{"num_hidden_layers": 14, "hidden_size": 160, "num_attention_heads": 2, "num_key_value_heads": 1, "head_dim": 64, "intermediate_size": 640, "vocab_size": 2048, "hidden_act": "swiglu", "norm": "layernorm", "norm_place": "pre", "norm_eps": 1e-05, "positions": "rope", "rope_theta": 10000.0, "rope_fraction": 1.0, "qk_norm": true, "attn_scale": 0.125, "bias": "none", "tie_word_embeddings": false, "parallel_block": true, "init": "uniform", "init_std_qkv": 0.0456, "init_std_o": 0.0, "init_std_up": 0.0456, "init_std_down": 0.0, "optimizer": "ademamix", "learning_rate": 0.000648, "beta1": 0.9, "weight_decay": 0.13, "lr_head": 0.00388, "max_grad_norm": 1.0, "warmup_steps": 552, "schedule": "wsd", "decay_fraction": 0.644, "decay_shape": "linear", "final_lr_fraction": 0.0, "batch_tokens": 16384, "max_seq_len": 1024, "doc_mask": true, "train_tokens": 155000000, "max_steps": 9461, "dataset": "wikipedia_en"}
Each number is 128 + 24 x the weight over its row's rms, rounded and kept within 0 to 255. Layers, rows and columns count from 0. The size above them is the row's rms in percent of the matrix's.

# layer 11 MLP down (transposed), 640x160, rms 0.0893, rows 377-383, columns 0-159
size [ 96 103 100 104  96  98  99]
[[162  74 132 100 112 126 129 116 131  91 117 129 144 134 156  83 132 157 120 125 101 180 132 125 133 168 107 172 146 152 127  76 114 112 128 128 138 130 144 131  95 108 108  98 132 103  81 133 182 101  94 134  88 134 116 124 113 152 119 144  95 106 143 184 114 125 155 112 126 162 112 121  70 149 153 152 113 102 138 124  73 122  93 131 127 165  81 114 119 135 159 174 181 121 142 137 158 124 130 149  90 149 135  90 156 139 133 113 134 127 142 126 158 158 158 157  97 144 130 126 149 135 120 134  91 139 108 138  89 116 120 135 134 113 128 118 142 118 181 114  98 111 155 119 132 154 135 121 166 143 122 115 132 108 188 136 136 118 121 120]
 [ 99 144 116 128  87 123 123 130 127 152 118 114 125  96 158 115 107 157  90 140 114 150 139 128 117 147 143 112  93 125 123 119 135 166 136 129 132 142 155 111  98 140 156 125 151 139 169 150 117 115 139 139 139 158 102 114 108 192 145 108  84 120  74 147  95 120 141 255 152 123 105 179 116 127 145 140 116  93 110 103 120 140 133 138 109 160 117  94 146 119  95 132 159 151 142 145 112 153 113 140 106 118 112 101 154 121 139 144 137 104 122 114 116 137 136 114 152 131 146 109 129 104 140 114 145 137 128 113 152 103 139 133 125 146 107 151 120 100 142 129 117 115 144 155 109 113 121 140 190 123 128 118 136 117 124  94 133 127 126 119]
 [132 148 105 142 163 164 149 129 122 127 178 151 151 115 127 117 162 144 130 129 142 111 138 135 126 119  94 122  94 107 137  94  37 130 124  80 146 118  94 169 108 150 137 126 146 124 110 114 124  96 111 138 136 109 141 125 112 123 122 115 167 149 149 151 138 136 138 162 135 188 166 137 113  95 129 150  89 143 104 136  99 113 135 101 131 118 150 166 168 107 152 122 139 142 114 115 160  99 134 150 162 151  94 107 164 142  90 128 143  98 122 120  98 101 108 134  84 100 146 120 132 152 152 150 130 108 134 169 164 146 108 169 114 122 123 143 135 162 128  97  85 116 111 134 137 141  81  92  80  96 142 163 126 100 102 134 102 144 103 125]
 [153 107 131 130  57 130 138 121 111 140  82 112 141 105 151 148 158 151 153 118 134  76 128 142 114 111 136 129 147 130 108 127 156 117 124 134 113 152 128 145 114 135 107 100 113 118 131 141 138 130 140 132 147 137 130 176 163 108  97 118 120 162 135 100 135 110 143  90 114 122 131 122 118 149  91 130 108  97 140 130 156 143  93 111 154 120 102 100 148 151 154  84  92  97 143 144 190 100  87  82 111 143 156 148 111 176 159 162 129 111 141 161 122 149 128 119 143  94  92 143 144 120 122  97 116 129 105 167 150 104 137 130 154 113 107 158 142 170 144 123 151 141 126 109 115 114 131  71 143 150 178 165 170 115 130 125  86 110  63 137]
 [118 120 116 102 132  90 123 144 130 145 154  99  99 162 123 120 133 106 114 136 142 113 167 141 114 118 106 106 133 153 119 127 111 124 125 145 150 127 127 131 156  76 148 113 108 130 128 106 116 109  78 125 161  88 126 122 163 113 142 119 121 124 139 118 129 148 146 179 142 125 130  72 173 118 137 117 156 155 132 110 162 101 166 173 118 135 139 118 150 163 111 131 125 108  99 101 178 155 190 161 134  97 133 154  96 198 128 136 178 180 142  95  89  85 139 128 120 132 121 130 105 131  98 116 151 123 172 110 151 124 135  78 122 136 131  96 120 131  94 132 152 148 116 170 100 124 137 115 115 110 114 138 107 167 143 110 146  84  98 107]
 [170 109 129 132 121 100 115 150 130 138 141 117  99 126 105 121  93 106 123 108 160 140 142 190 148 122 127 173  98 168 123 121  58 157 114 140 136 112 137 150 150 106 140 142 123 155 134 140 102 125 135 114 104 136 101 126 129 137 140 135 145 104 119 140 163 132 113 136 133 131 115 133 146 129 138 180 114 160 132 119 171 113 162  38  79 142 115 163 124 124 117 159  86 121 117 152 136 148 116 170 113 146 127  88 124 139 158 128 107 133  97 119 118 124 185 127 143 104 107 134 138 113 114 145 161  92 112 107  97 100 115 112 137 129 137  72 133 122 157 127 128 161 127 125 104  79 128 164  82  78 138 156 141  95 148 117 156 123 158 112]
 [128 153 144 166 146 129 100  99  98 139 173 125 127 108 105  83  88 145 139 112  77 104 111 106 167 151 132 159 119 122 157 139 141 102 139 152 124 152 124 113 119 147 130 169 117 137 114  99 122 117 146 100 170 130 120 166 151 136 166 147  92  92 130 102 108 172 113 174 138 127 134 135 138  97 107 142 173 144  81 122 111 115 130 146  99 114 160 148 103 123 109  82 137 145  46 133 159  87 153 137 120 149 133 159 103 126 122 112 136 152 113 145  83 145 137  72 119 113 139 128 101 173 126 131 151 158 156 109 131 161 166 116 154 158 121 110 154 102 103 134 121 107 113 123 113 136 116 135 134 108 109 125 138 103 141 168 119 138 160 105]]
# layer 11 MLP gate, 640x160, rms 0.0995, rows 378-384, columns 0-159
size [ 95 106 106  98  99 104 103]
[[152 114 125 106  98 128  99 174  86 144 102 130 115 118 110  90 157 117 133 139 134 150 132 140 149 136 104 149 123 133 106 123 118 130 118 106 161 147 164 134 122 165 153 145 104  87 158  82 135 136 140 106 143 156 121 132 130 187 144 138 126 108  94 134 165 179 131 125 134 118 103 142 124 138 123  80 158 130 135 126 182 100 119 105 131 122 146 136 107 121 122 144 124 131 190 145 116 142 106 184 134 107 169 111 119 139 179 119 154  76 132 109 166 153  88 153  91  96 108 120 116 158 142  98 122 121 123 130 155 118 128 156 133 130 118  78 141 128 149  90  74 123  90 132  94 171 138 135 134 101 100 169 107 127 145 148 163 140 135 126]
 [145 139 145  97 166 160 152  69 114  97 118 114 148 155  90  84  87 109 120 158 164 133 109 149 163 119 140 120 133 131 146  93 118 159 136 154 162 158 134 185 123 141 155 126  88  81 116 122 110 121 104 110  95 165 113 109 186 150 105 125 118 120 158 174 117  92 121 132 143 135 116 117 100  99 107 125 123 141 158 124 153 140 108 109 103 157 145 146 141 156 121  82 136  87 158 156 152 135 112 113 141 148 148 138  90 130  91 116  96 114 138 124  93 153 130 178  98 112 164 151 134  95 146 162 110 140 158 155 132 150 122 129 111 120 112 159 150 114 139 104  97 128 110 129 129 110 129 135 132 174 169 140  98 114 120 127 109  97 114 141]
 [129  88 104 124 104 128 111 140 147 138 118 108 122 126  86 101  94 126 147  88 151 145 138 122 135 170 148 148 108 115 117 113 144 144 120 145 147  79  82 134 123 153 121 161 121 124 142 115 131 143 131 128 105 135 102 136 115 104 149 162 124  96 106 155 109 130  97 148 162 130 141 145 113  80 135 109  67 160 102 117 129 130 144 152  97 121 192 129 129 150 106 157 127 123 112 139 156  96 136 127 142 133 141 139 105 139 158 141  99 149 132  96 142  98  66 138 137 140 112  95 117 150 113 141 141 111  50 125 144 163  91 126  93 123 134 148 125 140 106 104  77 126 155 140 147  68 163 120 173 154 118 119 104 141 164 169 125  99 158 118]
 [ 87 102 150 121 157 104 117 124 119 111 119 154 142 144 105 112 152 108 147 134 129 146 122 119 126 137 147 126  80 128 160 119 126 108 138 136 115 134 148 121  99 155  78  98 160 133 132 104 119 166 120 105 160 139  64 160 151  89 133 140 133 142 100  76 142 147 126 134 118  79  90 136 122 190 106 126 128 152 144 186 128 145 144  96 110 104 149 126 168 121 128 153 158 113 135 135 168 154 107 120 165 143 138 135  95 136 110 134 147 143 117 161  94 148 128  90 130 110 131  85  96 133 106 157  79  97 102 166 145 123  93 139 138 139 146 117 137  77 119 104 141 163 136 151 152 101 133 146 129 136 111 152 120  71  97 128 119 104 159 153]
 [156 160 107 158 154 117 140 122 142 126 119 160  82 142 135 146 197 121 160 128 132 108 157 138 170  69 109 129 111 116 153 142 129 130 108 116 152 109 129  93 140 128  85 129 114 119 175 119 124 134 131 106 151  93 111 123 135 149 100 112 133 149 129  86  99 151 126 144 101 129 113  86 166 142 144 134  73  88 115 128  91  87 100 113 127 113 136 106 108 115  95 136 114  97 169 101 141 131 133 102 132 151 119 125 113 120 105 152 126 139 109 117 153 125 160 164 159 124 118 152 154 176 124 113 146 117 151  91 119 117 125 110 157 115 129 132 150 118 168 101 120 100 153 146 129 121 141 168  87  66 141 133 145 140 158 106 110 130 186 174]
 [125 125 152 142 145  89 102 155  99 132  96 162 174 150 160 121 120 107 118  87 158 138 146 107 145 156 149 122  91 103 157 115 125  80 108 114 169 116 137 151 140 165 121 140 146 148 138 122 110 151  95 117 155  75 125 132 142  96 124  98 111 123 104 102 127 192  92 137 103 151 113 130 150 123 107  77  97  89 119  95 138 142 150 138 152 110 155 124 122 134 132 131 130 129 100 163 124 130 117 114 130 152 164 135 136 133 131 130 102 131  98 106  53 156 150 121  98 110 133 144 133 115  96 124 151 147  84 124 141 123 146 153 144 135 136  64 140 174 156 143  80  96 121 121  93 121 101 148 130 139 164 138  99 140 150 155 105 135 101 122]
 [112 138 163 125 127 131 131 165 136 114 161 142 142 123  95 105 107 113 111 139 170 137 122 160 149 114 116 130 143 142 150  96 131 113 122 121 147 175 169 128 162 141  76 145 139 131 170 118 138 170 139  98 145 136 204 135 145 183  95 115  91 111  87 132 137 136 151 103  88 126 105 105 117 112 119 115 135 153 124 140 117 145 106 116 164 168 132 161 180 144  90 104 121 127 118 115 123 113 106 154 159 155 117  96 110 106 122 156 119 166 119 143 132  65 119 104  69 116 148  95 168 133 135 114 128 114 160 135 135 131 136 126 143 134 108 100 158 142 133 143 118 155 132 132 118 128 138 164  88 133  99 146 103  94 166 137 175 110 102 109]]
# layer 11 MLP up, 640x160, rms 0.094, rows 378-383, columns 0-159
size [101 102 102  96  96 103]
[[130 125 105 121 119 117 153 131  92 138 100 124 132 140  99 103 130 147 143 116 116 136  89 145 103  91 148 141 140 118 145 135 127 131  99  91 160  95 194 112 136  99 117 140 106 150 165 138 131 126 139 135 131 133  90 128 109 128 122  69 109 127 106 143 118 157 134 157 147  99  83 120 147 125 148 121 138  96 139 140 141 119 135 117 147 104 123 148 155 113 157 120 100 134 175 179 124 100 116 140 147 166 151 113 109 121 127 162 142 105 115 126 128  99 107 165 155 102 114 135 146 158 168 121  65 136 202 153 107 105 103 115 183 118 144 100 151 100 161 108 137  92 107 134  97 170 147 162 147 154 119 172  83 140 128 130 130 154 103 103]
 [123 168 145 115 136  99 117 101  97 141 105 153 127 122 145 106 123  95  78 155 120 143 171 105 131 157 153 100 103 100 118 111 133 168 140 113 145 146 179 126 177 137  85 179 121 125 148 116 134 151 121  77 115 139 132 147 157 122 133 126 105 123 111 124 104 166 145 136 148 139 110 102 127 111 129 107 139 129 130 119 105 100 130 111 132 125 114 130 108  92 129 103 148 152 155 124 159 126 145 145 115 119  80  90 122 158 138 131 115 105 133 102 151 151 126 115 185 167  84  97 100 144 124 104 155 108 106  90 116 150 124 117 105  78  99 127 163 133 150 108  98  96  99 164 160 166 121 166 131 138 161 132 163  94  98 138  99  88 163 135]
 [140 101 151 117 138 140 126 102  92 127 103 111 100 147 134 111 139 142 128 175 129  96 136 165 110 119  98 113 119 109 142 126 143 128 148  89 128 134 139 104 126 151 112 129 126  82 154 183 129 122 103 153 123 133 151 118 152 164  84 149 144  90  95 107  74 124 130 116 117 145  98 141 106 114 148 175 144 146 100 153 118  99 102 141 125 113 150 125 128 111  93 126 125  86 129 125 141 105 106 122 148 104 157  97 149 129 155 129  94 121 103 172 135 150 112 177 196 116  81 157 142 147 117 130 108 118  93 119 159 130 135 123 180 105 171 106 139 118 159 137 103 149 113 126 132 157 155 146 123 154 166 161  59 122 120 128  85 158 130 119]
 [100 104 102 134 100  98 146 118 129 122 160 115 160 132 154 142  74 134 158  79 149 118 101 105 141 147 149 151 121 134 103  70 137 152  75 137 102 140 126 109  85 146 107 132 138 123 156 164 127 138 137 141 120 112 122 131 102 101 156 100 139 123 129 118 118 174 132 133  78 144 122 154 125 168 120 104 161 145 172 142 137 164 143 166 140 135 145 137 110 127 161 100 143 117  99 115 133 143 105 128 105  87 137  83 102  81 138 110 127 170 116 125 131 155 104 139 151 124  84 112 101 114 122 129  85 143 132 125 175 121 119 123 184 116 130 179 124 121 122 169 131 111 124 111 118 100 118 173 145 118 138 174 123  96 107 166  95 108 112 146]
 [ 91 117 166 133 146 140 119 158  99 136 166 136 131 144 138 121 116 168 135 156  98 122 127 122 126 105 128 125 116 113 102 129 120 144 125 138 146 121 141 115 146 158 145 101 115 138 140 139 178 168 116 120 132 109 116 116 116 126 118 149 120 129 104 113 136 160 115 143 149 103 155 157 118  99 176 124 133 101 123  83 119  97 137  88 159  92 146  92 101 104 150 140 134 118 148 126 179 211 139 121 161 134 160 138 130 142 161 142 128 130 135 115 149 122 164 101 152 153  88 161 160 145  71 100  64 108  90 104 152  97 167 104 125 121 104 145 109 113 105  89 157 130 101 122  81 106 142  92 125 136  99 172  95 106 127 133 124 117 149 128]
 [142 112 181 107 117 111  99 148 105 105 150 147 121 146 114 111 112 127 131 130 168  93 102 131 148 123  86 152 154 141 126  83 123 108 107 109 134 128 110 149 140 143  83 130 149 120 162  96 127 146 149 153 120 147 142 150 141 102 126  98 135 164 108 172 136 182 132 146 111 108 105  97 139 127 142 164 150 129 137 100 119 156 171 171 119 120 101 128 137 126 162 165  62 151 163 108 132 123  80  58 127 130 122 150 134 101 146 136 108  83 119 117 150 134 113 154 147 133 106 164 137 127 115 121 170 148  83 100  92 125 125 161 103  93 135  80 124 117 142 117 144 137 112 131 129 136  99 125 106 143 148  98 106 129 160 138  91 105 174 130]]